Part of a small language model's weights: 12 heads of 32 (4 for keys and values).
Each number is 200 + 40 x the weight over its row's rms, rounded and kept within 0 to 999. Layers, rows and columns count from 0. The size before them is the row's rms in percent of the matrix's.

# layer 2 MLP gate, 512x192, rms 0.179, rows 96-120, columns 0-95
090,161,227,202,224,158,255,147,186,254,219,207,229,190,184,181,170,174,201,189,205,118,209,230,157,168,228,314,135,228,206,210,200,253,229,205,220,258,216,211,183,150,194,269,221,242,220,119,210,159,216,219,164,184,194,186,268,252,161,230,146,269,235,202,185,152,222,256,228,183,214,174,180,163,168,207,148,190,233,200,241,257,172,130,254,207,250,198,170,163,161,178,167,118,237,160,169
088,191,251,141,227,257,201,197,216,198,194,135,164,172,219,219,201,211,170,118,264,249,220,210,179,250,175,154,194,203,198,206,188,261,132,198,201,259,143,248,247,182,248,192,232,251,183,153,224,164,153,207,170,120,217,227,196,183,206,212,181,228,147,141,205,208,207,155,231,226,206,219,153,195,286,186,143,201,286,256,213,246,228,203,204,182,228,182,157,209,152,208,233,191,145,190,169
075,204,214,233,184,252,235,176,232,199,260,228,169,219,208,197,165,261,213,167,143,214,157,243,206,242,184,252,217,192,228,196,253,163,147,261,144,170,142,198,147,149,208,201,228,160,175,154,200,227,146,227,251,198,258,182,239,218,155,247,211,191,178,215,124,167,242,201,127,197,230,180,260,260,189,214,224,220,186,182,216,201,200,215,245,217,165,325,145,201,141,211,270,222,201,168,151
099,211,227,182,160,287,197,233,178,189,167,186,181,142,193,169,209,166,240,202,208,189,199,191,213,245,111,195,228,156,245,239,196,208,224,151,203,163,169,240,243,136,266,211,170,125,237,207,279,202,122,232,191,265,141,205,216,237,147,162,200,235,190,186,124,192,172,200,186,276,245,219,164,187,151,163,194,196,174,194,213,223,233,95,161,165,232,220,233,143,189,238,155,189,141,215,222
095,108,206,117,169,226,246,195,201,214,165,170,223,234,228,225,182,230,206,111,184,228,207,258,169,139,226,255,153,208,153,222,129,184,170,147,231,182,238,187,214,222,205,183,270,226,342,205,216,181,144,193,203,165,213,247,213,183,161,200,156,157,234,224,175,183,225,213,235,191,187,182,208,227,233,162,178,198,185,219,140,217,221,175,226,225,91,218,222,230,188,217,151,211,177,201,246
091,215,243,156,212,256,131,156,186,165,193,135,205,273,185,137,170,194,224,174,186,213,212,205,297,184,123,128,217,219,271,174,208,224,141,197,174,221,182,179,195,220,154,210,217,125,187,229,160,123,208,236,290,98,240,115,237,198,147,145,175,204,234,231,240,161,223,227,219,178,180,208,197,129,119,215,242,180,247,209,149,197,233,139,178,227,229,193,205,171,195,207,136,213,155,129,225
092,222,226,216,121,199,176,206,181,176,82,183,217,216,171,164,200,157,219,239,156,242,209,140,204,221,184,220,264,225,289,183,274,183,220,129,155,216,204,166,207,220,156,168,260,155,168,184,227,223,226,182,162,179,134,248,194,260,204,198,123,137,167,200,124,201,202,206,206,122,200,163,116,256,199,188,210,163,176,190,182,201,225,226,166,195,212,132,191,221,214,236,264,152,220,204,241
093,200,180,269,198,211,315,182,207,217,204,216,173,203,240,275,161,169,199,266,151,184,253,182,214,172,206,250,267,190,237,207,224,142,142,199,167,144,226,229,204,140,145,265,157,239,132,184,246,227,213,205,168,164,167,134,225,172,151,255,274,176,171,240,203,207,252,269,183,268,206,256,175,213,189,147,241,234,196,172,226,223,159,149,91,222,227,266,209,194,164,185,183,256,97,214,184
097,183,196,279,143,172,198,134,225,206,166,125,187,175,207,182,219,209,176,203,184,276,188,145,150,144,200,183,213,294,161,261,200,269,164,224,247,194,149,234,175,266,242,220,277,177,172,141,161,201,176,210,195,262,193,134,213,313,149,124,220,131,230,219,188,185,158,173,196,133,217,147,193,153,236,251,136,132,197,203,197,187,181,201,134,178,162,257,174,226,204,196,180,212,225,210,188
120,253,191,211,179,204,153,255,221,206,221,233,220,208,160,198,229,201,149,141,187,219,189,154,201,227,178,129,169,236,232,180,286,227,258,157,110,207,225,173,249,170,147,214,186,254,260,172,166,205,250,291,227,221,195,146,205,193,164,228,150,167,163,185,253,188,165,210,191,235,185,178,246,163,248,172,199,215,201,231,141,194,201,171,223,270,186,158,265,246,199,195,203,193,142,137,147
095,218,172,186,230,247,152,259,213,242,217,201,185,232,192,237,233,145,205,160,205,191,192,178,120,239,244,240,148,154,216,124,109,233,180,143,198,203,270,242,158,170,139,219,186,222,177,262,182,128,146,208,188,207,263,168,253,182,196,208,286,147,96,212,229,178,260,219,181,179,221,223,160,213,206,197,233,235,226,255,177,116,194,226,210,218,188,163,116,187,193,228,146,246,195,221,206
092,170,207,224,240,214,298,136,218,256,161,183,233,97,214,256,257,154,181,188,148,227,192,129,158,105,248,278,182,169,242,187,194,194,213,179,195,270,101,208,184,202,190,186,239,199,105,145,173,203,229,265,178,178,184,201,204,233,206,204,141,129,201,163,141,234,203,207,155,232,244,189,181,220,179,242,180,210,152,247,204,227,221,137,201,182,134,249,202,256,208,143,224,200,260,256,254
085,169,235,173,187,280,160,208,245,213,189,196,144,186,287,214,220,189,223,135,179,150,200,153,147,135,166,166,201,251,156,119,255,262,191,197,171,194,183,242,200,219,201,167,165,161,275,215,188,193,195,215,215,193,218,183,208,232,129,241,173,223,201,248,246,238,168,226,144,148,205,230,203,166,206,259,208,206,176,145,231,266,235,195,202,175,154,326,185,241,201,146,207,204,162,200,162
093,182,282,246,186,202,179,192,181,272,203,199,148,205,222,193,197,186,186,261,250,169,210,222,150,225,197,196,222,255,221,189,214,180,148,252,162,222,148,166,206,292,165,112,239,258,178,246,253,207,178,188,208,183,183,123,207,195,152,228,147,215,150,184,266,176,202,250,224,256,261,278,162,210,236,193,108,184,184,239,168,182,121,171,199,162,219,220,197,279,168,276,231,181,139,175,227
107,212,202,230,240,219,210,153,275,242,157,244,258,204,237,225,249,198,219,157,138,248,210,158,186,214,117,220,218,220,232,270,212,171,171,198,131,172,162,192,229,171,201,201,196,183,138,160,225,222,218,215,200,186,178,248,185,185,93,218,210,220,230,133,236,182,184,205,152,284,228,221,132,214,240,217,201,253,147,160,231,145,119,166,134,194,211,200,170,204,172,232,247,200,187,194,286
109,126,179,200,147,260,232,131,289,198,178,196,201,131,243,264,205,133,234,220,263,146,153,202,225,196,224,173,243,228,252,200,197,182,138,243,196,238,262,172,206,180,218,248,240,212,164,267,194,246,179,179,198,220,122,231,158,201,261,95,158,215,172,182,249,184,203,222,163,226,183,241,196,148,276,251,178,199,260,222,143,187,202,206,133,154,206,157,159,226,204,199,221,179,171,148,239
089,270,161,136,175,243,205,220,97,77,226,145,168,257,161,196,222,170,163,196,154,207,219,191,205,221,159,204,273,198,123,192,188,216,175,196,246,235,204,239,135,228,215,170,173,171,196,282,207,229,165,197,234,214,207,216,187,226,197,152,178,125,174,244,279,145,181,191,217,150,144,184,205,250,209,201,151,229,166,259,237,253,231,195,96,262,232,198,195,258,160,178,244,238,174,199,263
106,187,185,199,231,229,191,229,186,140,190,184,139,202,249,185,218,291,182,164,177,257,172,206,173,195,249,234,188,203,299,150,195,180,245,208,166,202,136,203,219,184,105,143,209,240,156,218,195,215,158,249,229,243,150,176,235,172,226,181,240,202,176,223,146,172,157,202,247,220,177,206,163,203,177,225,239,188,174,235,214,192,202,245,201,180,181,262,210,218,193,174,144,215,126,173,228
092,248,286,223,221,167,178,219,220,246,193,200,212,162,229,221,193,303,106,229,171,244,157,190,277,184,171,219,255,198,198,196,152,182,182,212,188,202,175,165,214,193,186,150,160,98,121,176,190,202,212,176,187,203,209,247,203,209,208,151,196,174,218,269,220,210,199,125,234,178,240,195,301,219,164,186,225,257,259,214,171,197,139,162,219,210,188,130,233,206,208,170,109,217,99,217,202
093,205,169,198,182,211,309,182,166,207,191,195,277,211,245,191,187,186,185,233,143,172,259,192,196,204,218,270,188,168,220,200,116,178,189,217,166,183,221,101,189,201,197,201,232,207,263,209,243,185,173,259,151,160,219,147,247,198,140,290,135,220,227,196,174,202,171,287,198,233,199,259,186,160,171,199,217,189,221,134,186,254,200,181,162,198,168,233,286,250,190,173,250,274,310,194,241
108,259,216,299,185,163,112,297,204,181,198,282,243,141,179,195,248,171,159,129,245,216,184,271,178,303,227,139,217,228,161,150,79,179,181,234,252,150,201,172,214,177,282,208,251,212,215,234,230,187,118,218,240,225,241,153,228,215,232,281,229,231,215,169,195,140,117,207,239,214,137,203,270,193,196,222,221,162,244,149,170,209,219,138,210,226,177,220,204,237,209,182,187,152,231,166,194
096,165,192,217,143,217,222,168,215,159,201,148,259,162,231,199,226,158,215,246,184,224,232,231,184,308,123,182,158,157,159,222,147,137,169,219,231,166,216,211,276,165,225,229,233,210,177,237,217,232,167,214,170,179,166,203,252,298,175,155,301,271,167,202,184,209,199,163,162,279,223,212,213,206,209,228,217,167,198,219,170,159,184,149,271,199,299,240,200,196,205,174,214,251,165,269,205
120,275,162,222,203,235,248,156,260,224,209,173,190,149,241,216,135,306,250,151,219,182,193,240,153,296,190,213,246,249,222,194,215,174,210,231,190,257,210,265,193,275,157,210,128,260,154,189,185,281,222,215,243,238,141,183,163,240,135,162,254,204,225,220,103,226,204,255,192,237,215,230,161,164,135,185,143,254,266,180,244,192,159,220,156,185,259,200,251,157,189,190,200,200,229,213,284
089,182,241,192,199,187,193,147,201,218,140,191,232,217,215,154,273,188,201,212,247,226,282,198,149,291,199,130,156,164,195,152,191,240,220,205,149,246,64,243,221,141,230,163,229,235,187,206,172,142,227,242,229,140,208,139,296,263,211,172,225,269,233,153,159,300,204,176,191,153,221,188,200,168,194,233,164,201,157,168,187,208,132,213,208,255,195,250,268,174,182,155,123,176,156,175,175
104,168,149,256,150,171,273,244,98,190,168,199,152,237,167,247,238,239,231,188,186,206,255,218,157,213,202,168,211,166,202,211,202,178,164,202,257,218,188,250,212,180,132,187,217,207,169,231,191,199,215,189,266,224,266,212,226,248,237,230,145,168,157,228,271,207,219,199,173,247,192,211,253,151,165,189,256,193,206,249,185,254,180,149,208,213,181,151,192,178,268,224,170,178,224,258,256
# layer 2 MLP up, 512x192, rms 0.181, rows 96-119, columns 0-95
098,131,160,258,285,191,228,150,238,196,216,205,277,208,177,134,148,288,151,196,238,184,193,240,146,155,203,259,254,135,208,226,229,247,204,208,249,230,215,234,236,162,174,239,247,252,202,123,174,147,185,250,193,197,218,207,156,207,178,159,144,208,259,264,207,139,220,194,218,174,192,185,173,213,201,236,171,173,249,254,238,278,206,211,215,202,202,231,182,144,222,259,104,142,199,150,191
096,165,232,224,197,201,159,181,177,176,204,126,218,147,232,238,162,196,227,206,99,153,182,211,241,184,214,229,270,208,184,159,117,238,233,156,232,217,187,176,146,196,231,198,247,208,128,133,193,180,192,174,215,141,198,236,194,208,223,229,192,137,176,215,165,214,174,207,187,180,233,169,209,202,170,227,188,217,189,144,227,239,187,94,216,185,211,170,222,174,179,98,172,170,217,161,208
080,185,214,248,238,222,260,158,231,225,232,221,138,188,246,250,188,201,212,157,209,229,211,227,203,243,201,220,233,178,204,171,227,188,191,226,185,226,130,154,171,87,171,211,218,238,176,200,229,261,186,202,229,238,303,192,260,221,114,244,214,78,139,219,147,227,254,257,205,236,267,178,260,150,177,191,172,216,222,127,210,158,218,179,261,167,160,209,216,216,132,166,260,263,290,177,170
103,226,184,145,248,184,221,183,158,210,191,195,198,237,129,185,194,181,232,235,155,188,223,206,256,248,200,323,165,174,226,163,146,173,206,239,136,215,199,191,203,211,203,201,213,229,181,311,194,149,194,146,185,130,173,223,276,206,163,291,262,238,145,217,195,254,175,179,184,167,249,205,232,189,258,224,138,130,215,188,204,244,165,221,262,213,193,136,181,178,121,158,216,190,222,236,179
096,265,152,210,179,215,234,180,202,130,255,195,119,203,199,290,203,161,247,228,206,155,254,185,208,269,230,246,189,179,186,194,255,259,240,247,213,280,148,155,187,167,206,167,194,233,177,181,155,233,257,247,209,209,198,167,221,210,266,131,310,229,153,169,208,205,270,257,250,224,168,217,271,166,220,172,207,174,186,250,243,187,259,230,214,257,209,160,151,185,238,287,218,210,188,136,178
094,188,142,173,155,221,288,168,162,190,158,241,236,124,200,256,162,193,147,205,206,146,153,236,222,156,153,218,140,212,123,181,155,174,296,180,188,202,195,148,171,129,202,229,186,187,250,208,183,251,178,225,148,279,161,179,150,205,199,283,224,224,207,159,161,206,217,293,224,200,279,200,211,227,264,214,129,239,155,212,150,188,211,218,222,126,219,196,268,235,212,221,160,242,276,214,170
090,202,94,153,203,195,104,172,201,177,171,128,208,117,160,172,198,151,149,160,211,287,172,176,246,223,187,221,222,226,259,208,241,205,114,171,203,209,207,161,242,234,184,201,216,212,200,171,195,202,250,274,185,180,129,175,199,224,198,193,188,196,199,210,168,151,199,220,238,227,205,184,149,227,203,179,251,191,267,187,159,177,261,240,214,268,184,215,219,196,193,185,205,174,144,158,152
085,141,244,133,166,217,110,265,188,173,205,166,229,164,131,185,213,233,263,183,251,191,211,224,248,227,119,187,128,197,228,236,191,298,225,177,170,256,214,216,212,206,187,182,251,220,197,197,146,233,140,160,199,227,184,227,232,174,233,131,184,270,197,174,190,148,154,153,216,167,217,123,241,239,219,241,206,196,244,243,250,235,161,227,256,156,221,211,235,214,192,222,244,163,322,135,166
100,201,161,158,246,325,213,265,168,205,196,198,260,192,87,221,154,136,233,202,180,208,177,253,220,271,246,179,186,189,217,192,186,133,242,179,127,236,275,153,179,207,196,216,238,252,189,174,178,174,177,186,185,213,173,217,138,156,252,231,162,174,148,160,182,197,193,248,169,241,191,240,194,188,189,168,287,258,157,158,212,163,207,197,229,266,207,137,166,199,191,254,208,213,175,228,180
117,254,239,191,227,240,137,223,250,179,248,241,167,217,225,160,165,197,229,215,201,199,178,134,195,237,164,118,172,198,221,215,237,199,213,180,134,225,184,197,203,237,135,209,189,156,254,163,194,152,169,168,222,139,254,224,172,237,169,168,151,148,186,207,170,162,195,260,228,217,213,217,182,165,230,141,118,180,196,247,115,169,144,195,265,300,222,164,203,185,248,189,192,131,146,123,156
092,226,196,181,206,159,243,243,282,205,132,169,302,174,245,170,158,185,145,254,192,278,155,226,246,144,155,222,154,238,214,332,185,190,185,263,162,222,133,243,271,166,259,159,192,212,211,172,226,217,198,244,124,228,157,218,174,186,245,191,164,190,315,156,150,206,174,185,279,202,143,229,189,205,170,190,198,108,218,252,150,169,297,165,204,207,145,324,218,176,183,199,210,243,185,231,235
087,165,224,255,248,207,221,146,250,275,215,269,267,188,196,218,181,146,195,210,241,253,204,125,123,241,222,271,175,175,179,252,184,169,151,179,235,176,135,245,162,226,226,183,219,198,146,182,211,199,242,278,190,150,213,219,266,266,181,211,195,180,177,111,196,163,174,205,187,254,165,167,158,230,270,226,203,269,157,213,225,181,247,199,220,149,122,266,227,235,232,209,180,142,211,221,221
087,199,189,185,228,206,210,173,150,237,163,189,208,133,141,234,229,225,256,236,257,257,129,217,192,203,196,228,219,81,204,257,178,168,169,205,137,184,235,197,212,170,227,136,247,189,234,214,175,235,206,243,154,227,227,251,222,209,196,158,204,144,182,219,188,192,282,143,238,265,246,164,231,167,245,223,202,154,208,215,229,139,157,310,276,189,222,159,161,212,205,186,250,228,245,182,287
097,297,222,213,226,185,249,162,232,222,201,245,276,208,110,261,207,240,190,78,213,258,254,214,192,194,188,232,202,200,205,192,231,213,147,225,101,160,178,129,227,226,246,228,232,166,268,219,171,148,225,294,172,180,156,181,224,221,215,227,142,232,236,198,254,194,179,222,216,154,166,215,177,249,194,226,173,272,189,278,194,204,150,264,266,227,153,272,209,181,237,141,168,126,199,189,161
109,225,171,176,217,140,218,150,279,203,209,218,223,233,266,88,195,177,264,249,209,215,232,180,117,175,217,174,215,138,236,205,322,233,241,246,147,182,192,117,229,192,167,222,207,225,199,221,177,212,248,199,129,191,191,215,250,172,192,218,159,174,211,157,251,156,225,208,247,192,205,240,185,242,225,219,275,260,226,222,140,198,197,184,155,199,233,269,174,204,118,193,186,261,227,196,172
101,130,180,181,194,197,231,240,241,183,223,177,218,271,247,222,265,202,192,205,236,187,244,176,241,176,200,170,222,238,180,204,221,201,154,258,130,190,230,167,196,230,204,173,281,158,186,207,215,193,235,247,257,293,122,216,172,170,255,183,181,142,180,263,216,175,203,214,223,268,185,187,173,190,243,176,242,198,159,211,198,211,214,193,128,201,204,217,211,222,184,191,191,188,205,196,219
088,219,197,168,223,226,188,188,183,202,230,233,235,136,166,217,174,105,156,186,209,152,219,192,210,108,176,173,198,181,166,259,231,251,197,215,178,186,272,204,182,258,152,230,189,112,131,250,256,268,138,196,190,195,240,107,151,193,222,227,193,243,264,234,235,179,295,229,230,206,211,201,212,165,220,173,149,194,183,187,241,315,255,196,142,196,236,213,152,195,228,138,211,240,270,197,232
100,238,176,251,193,189,186,162,188,119,226,252,140,181,250,250,218,224,144,229,208,167,170,234,150,152,285,217,185,228,172,164,228,184,174,181,183,253,229,195,197,188,170,156,247,174,265,164,143,176,194,194,200,200,238,190,186,238,246,211,148,181,193,191,232,132,180,253,184,153,270,172,149,196,99,245,200,189,208,235,249,154,194,245,213,264,214,154,179,236,187,165,226,263,267,165,178
096,213,178,220,187,109,223,222,226,211,180,202,199,241,173,154,239,154,186,199,224,234,206,162,206,169,281,222,231,259,187,223,198,226,126,237,139,207,196,228,255,208,240,147,270,208,260,269,203,231,146,289,239,231,146,262,202,252,209,232,212,205,173,236,201,178,191,244,256,321,213,269,229,247,262,248,218,195,191,209,250,216,204,257,170,213,198,210,185,162,213,195,245,206,278,196,197
089,229,241,242,232,165,129,224,155,233,234,175,120,178,229,222,198,181,234,184,259,225,202,202,184,167,234,182,181,246,197,239,294,197,272,169,183,228,122,236,212,202,236,196,192,170,194,171,206,155,184,172,250,232,193,218,215,158,193,115,191,277,220,186,211,151,273,155,259,163,137,171,180,233,194,246,176,234,210,238,148,125,166,246,272,178,221,142,106,143,213,205,204,156,136,261,180
102,227,216,205,207,154,281,212,198,159,254,215,271,153,145,222,218,184,236,248,221,244,198,193,165,143,112,232,262,168,237,195,233,220,193,255,255,241,237,273,136,193,223,172,99,154,198,149,193,190,296,281,250,229,182,213,181,130,178,135,241,125,190,183,218,210,210,240,139,254,214,180,178,184,155,198,152,173,144,216,197,209,151,189,267,181,161,179,215,143,215,196,152,164,176,113,183
101,239,227,216,243,217,189,240,219,164,206,218,175,257,202,207,261,240,208,176,133,221,190,176,206,190,237,260,248,191,198,171,288,208,169,238,178,137,222,187,204,204,210,138,207,171,212,132,160,221,210,163,232,172,184,247,151,152,272,202,137,197,245,143,227,198,225,198,295,146,180,162,178,224,182,184,255,196,146,261,223,263,212,232,162,171,134,218,158,205,222,266,181,178,216,154,159
137,166,253,162,175,113,190,248,140,213,192,226,185,200,150,142,225,173,156,226,173,247,198,200,196,132,165,172,162,205,141,234,164,255,155,209,149,152,208,159,216,160,210,144,275,174,251,238,183,156,156,187,173,156,226,199,213,118,277,215,209,211,222,170,296,146,198,152,216,217,165,158,256,221,269,247,198,196,220,212,175,214,230,149,234,204,188,145,141,236,208,194,223,220,153,155,139
095,194,155,210,221,214,183,188,209,204,156,173,179,235,198,167,150,189,239,204,164,148,151,120,243,241,162,183,250,154,182,247,191,201,204,108,246,220,190,224,236,238,215,209,201,87,221,204,159,182,124,157,203,191,233,170,199,186,232,229,145,153,181,264,211,199,212,250,249,225,184,204,201,198,234,184,203,160,211,174,227,162,228,174,290,178,188,153,142,254,230,233,279,137,264,233,198
# layer 2 MLP down (transposed), 512x192, rms 0.166, rows 96-119, columns 0-95
103,175,183,203,309,173,123,273,244,122,210,183,124,176,191,147,175,157,150,209,234,216,235,187,215,215,188,220,150,177,155,118,152,244,174,140,204,161,186,244,191,180,208,154,232,213,160,172,178,144,210,158,256,215,232,178,188,181,186,206,188,233,128,171,225,230,206,236,112,198,220,162,252,162,189,154,184,223,188,222,151,199,139,245,196,169,172,186,234,165,224,213,153,216,104,141,231
098,142,213,223,138,239,183,206,167,264,251,157,169,231,240,228,187,85,170,251,258,191,170,234,225,273,202,203,174,190,244,192,159,202,217,128,200,227,213,251,201,135,151,290,262,95,210,214,256,215,175,212,231,191,205,146,282,189,236,171,144,210,191,147,158,175,158,236,173,123,159,173,176,278,240,265,190,273,181,181,177,234,127,188,177,217,176,245,108,227,159,236,229,193,181,171,206
089,67,210,190,259,155,251,221,163,161,199,165,212,269,210,222,235,231,234,242,165,213,258,166,209,163,160,204,253,132,156,217,216,228,211,149,289,221,228,105,224,145,216,135,181,201,193,205,201,178,198,222,212,265,307,187,252,139,259,150,148,174,223,159,172,225,189,163,249,244,280,172,256,215,179,166,153,198,205,165,201,203,201,231,273,238,184,208,234,185,193,186,215,150,185,162,221
103,218,218,293,270,171,148,192,225,260,149,222,157,223,191,192,182,182,185,165,237,164,209,182,200,206,166,147,165,190,200,229,228,205,229,218,239,205,198,149,303,255,213,273,261,202,269,146,179,218,266,197,179,229,209,229,206,166,303,163,200,147,210,196,213,143,200,199,180,238,139,207,127,214,225,183,292,242,176,267,205,240,246,255,164,214,169,161,268,168,188,163,137,228,202,193,224
095,165,246,176,177,115,183,210,248,226,188,212,247,224,211,173,86,172,143,273,196,192,130,161,185,280,206,218,257,141,309,164,157,176,168,220,156,167,209,164,179,169,178,268,144,225,155,248,163,199,190,196,217,220,197,180,176,191,231,254,163,162,242,231,151,213,200,155,158,185,239,178,192,253,212,249,293,172,197,238,236,214,160,178,88,140,203,236,225,154,220,189,172,169,211,229,174
100,171,184,195,214,164,131,157,219,194,114,144,137,230,177,162,235,187,299,182,173,153,178,246,241,212,174,157,209,211,223,204,182,150,112,195,250,183,238,219,130,204,185,181,185,234,130,209,196,159,231,226,263,187,140,143,251,167,168,110,178,175,139,158,183,230,201,150,220,239,206,199,232,163,166,198,237,190,245,138,200,185,152,223,235,223,214,219,193,279,229,158,212,278,134,210,182
098,249,283,219,164,176,261,257,166,239,182,208,208,176,212,244,170,213,122,177,232,231,195,154,223,198,228,237,182,146,154,117,199,224,152,234,177,236,200,232,212,201,166,178,254,212,218,206,188,169,252,157,230,147,205,116,160,231,271,252,201,247,227,172,218,198,183,168,166,235,170,241,247,267,217,209,158,232,139,154,176,211,231,213,160,191,155,192,194,220,186,198,170,257,194,176,213
094,171,125,218,193,207,258,232,265,251,186,182,208,204,233,175,115,181,234,255,169,226,219,186,165,212,178,277,257,164,204,203,279,190,131,184,176,205,236,173,193,232,232,231,193,221,182,172,193,176,206,221,118,182,172,175,215,246,135,216,317,206,225,263,181,238,224,271,123,256,212,195,226,204,162,162,222,171,219,235,183,170,124,187,156,216,138,186,237,163,173,176,145,226,89,184,109
107,221,175,231,217,183,217,222,195,124,244,237,241,206,193,288,198,243,212,179,158,154,193,275,190,169,194,190,229,166,171,159,245,250,242,144,169,188,172,188,227,206,228,153,178,109,232,167,180,208,222,141,178,226,195,177,253,277,166,227,241,226,175,223,185,281,215,218,154,191,163,129,261,230,150,249,181,193,216,178,160,230,154,139,231,197,184,279,170,191,221,268,249,221,256,238,149
091,105,205,279,228,184,280,181,184,230,174,211,213,152,241,224,185,118,260,209,186,209,237,222,175,208,227,249,261,207,187,218,157,119,229,212,260,183,191,239,213,158,178,197,207,177,141,281,242,208,206,99,210,203,206,183,189,193,239,187,223,303,162,262,208,182,209,216,187,179,239,151,213,231,196,261,219,202,194,185,217,197,186,185,120,139,236,251,129,218,181,225,185,229,194,231,256
098,208,209,176,175,188,225,170,263,196,220,157,140,145,167,183,180,152,219,125,182,214,150,168,180,233,228,194,208,220,229,142,210,261,136,109,122,227,197,164,127,236,180,208,199,137,174,263,166,166,204,193,176,282,267,234,230,140,182,241,213,224,215,269,245,271,214,153,178,216,172,163,226,217,242,223,191,139,159,168,178,247,154,258,203,223,308,174,165,213,194,162,136,174,184,251,175
102,226,186,133,156,201,224,266,202,142,131,234,181,196,215,178,201,229,199,182,253,198,230,241,174,216,188,165,191,201,136,198,216,138,254,222,174,212,248,279,193,169,226,212,138,130,196,239,206,129,148,108,230,186,255,139,244,183,258,237,191,200,236,174,220,216,243,187,213,143,196,204,156,210,167,255,171,171,227,186,157,166,192,182,221,181,212,197,184,232,162,160,240,223,175,194,201
101,170,150,210,175,145,176,179,185,143,146,242,122,221,234,266,217,294,258,173,166,210,161,242,251,243,195,219,135,198,234,172,162,203,226,171,194,246,216,179,185,228,158,203,115,250,175,134,187,285,266,200,200,279,242,187,209,217,219,186,197,190,174,274,171,167,166,222,245,204,240,274,169,171,139,214,213,205,250,200,257,203,170,205,191,218,201,215,228,182,210,111,193,226,147,150,230
099,226,110,181,153,168,171,167,243,240,268,272,168,207,174,259,200,129,194,243,221,224,208,219,150,200,176,235,198,213,170,200,282,209,207,194,136,174,186,245,212,230,268,138,203,217,230,188,168,210,221,216,169,254,188,177,165,134,247,157,180,258,226,185,180,193,152,164,250,240,193,142,128,299,230,237,163,227,270,241,163,116,189,148,175,259,244,229,108,184,250,203,175,160,158,167,176
109,212,205,174,183,194,157,213,191,202,193,173,155,226,220,232,229,210,184,257,199,184,290,165,200,123,198,178,198,248,136,258,163,260,234,207,215,231,194,167,245,172,245,149,206,183,276,224,218,163,173,221,233,216,191,234,223,275,227,215,115,139,296,218,305,162,201,174,248,191,123,212,131,230,200,222,242,176,151,247,267,214,240,223,201,194,226,200,223,268,204,142,179,204,186,193,250
096,195,246,220,307,172,245,226,191,293,191,199,100,156,230,223,234,282,217,173,202,158,197,119,204,139,205,197,189,211,159,179,181,196,166,179,206,182,206,273,186,279,252,147,246,254,109,199,205,163,195,197,135,203,207,219,237,176,214,203,226,217,184,192,145,252,177,179,183,187,135,210,257,156,217,233,203,145,152,205,257,135,213,114,239,274,239,222,206,192,216,190,202,180,181,167,225
096,183,139,240,220,115,176,212,172,196,174,160,201,231,189,245,256,226,246,235,220,204,219,173,171,299,224,253,164,141,267,224,276,150,231,287,191,199,202,242,182,200,206,203,202,235,258,156,225,231,214,195,273,193,170,212,219,210,151,203,149,192,190,241,169,270,205,232,193,167,214,174,261,174,156,243,119,186,285,118,192,109,169,174,206,208,168,177,292,198,164,217,205,177,190,294,160
101,211,245,158,200,158,166,222,192,305,190,208,219,223,167,121,166,215,200,157,238,203,196,167,290,202,135,128,211,218,217,203,186,248,172,170,207,163,145,245,199,163,172,184,222,229,235,258,248,201,215,87,177,175,180,201,233,228,163,203,197,167,263,212,187,246,211,117,175,203,180,187,226,142,217,209,155,185,161,190,191,144,174,181,138,132,190,253,168,209,228,177,201,148,165,254,160
102,218,138,215,190,219,169,201,198,190,238,253,201,235,203,245,175,210,264,219,226,185,221,201,185,247,179,171,168,131,319,191,291,197,275,178,252,225,236,194,225,191,268,267,270,191,216,165,204,251,217,180,184,157,151,224,232,182,184,215,166,182,158,226,157,180,214,172,127,181,232,176,166,105,207,191,188,194,178,131,228,303,172,156,205,159,239,184,221,176,254,202,200,273,201,138,187
099,269,169,230,206,203,198,156,222,218,234,205,162,268,219,177,197,227,307,233,143,137,243,227,124,218,176,162,321,161,216,279,169,237,225,189,158,225,173,192,181,183,163,183,275,191,171,178,187,151,213,163,152,166,175,209,238,175,205,274,227,232,180,216,190,169,157,243,245,193,163,192,192,234,242,216,200,147,279,199,251,211,210,206,210,130,205,246,184,231,218,184,188,253,321,228,156
104,169,161,123,250,244,249,206,120,227,154,220,166,276,281,205,187,195,188,231,126,146,202,190,169,152,171,223,249,220,196,247,245,200,255,201,135,236,156,166,234,187,181,235,149,180,184,289,210,223,272,172,227,151,168,201,187,189,212,124,216,187,189,214,187,251,286,161,196,210,269,147,165,176,184,192,182,229,161,191,263,219,208,190,241,156,199,209,257,208,261,241,289,256,182,243,151
103,210,176,211,150,215,243,222,240,189,197,239,189,224,310,149,191,202,208,282,167,156,246,193,232,143,206,135,178,199,236,157,206,193,175,190,170,260,99,199,132,192,200,175,150,223,254,237,160,279,212,141,203,266,163,119,194,230,194,239,152,189,182,207,240,211,182,190,179,274,174,156,287,194,201,180,227,142,185,103,172,176,244,239,175,187,230,175,160,185,237,208,218,239,211,182,255
109,104,183,161,105,205,207,188,147,190,205,221,221,239,143,162,232,140,156,219,203,268,184,172,231,156,252,215,141,246,185,163,188,229,197,169,211,223,280,102,174,142,304,117,245,104,296,187,158,95,186,174,198,214,215,226,153,172,214,163,219,221,220,215,219,176,217,162,233,174,158,180,205,215,244,190,205,224,241,185,140,304,222,211,240,196,192,162,221,222,215,219,247,262,198,230,173
096,181,227,227,154,209,203,234,114,260,228,217,188,229,217,252,242,235,160,197,233,223,179,214,170,204,213,213,134,199,265,176,223,175,211,180,178,321,154,104,177,270,269,116,238,252,165,184,227,249,179,246,228,202,185,227,206,149,216,221,244,301,252,224,220,209,190,203,168,254,176,258,205,239,294,157,180,194,181,176,215,276,207,154,209,243,253,190,188,187,148,198,164,188,209,167,133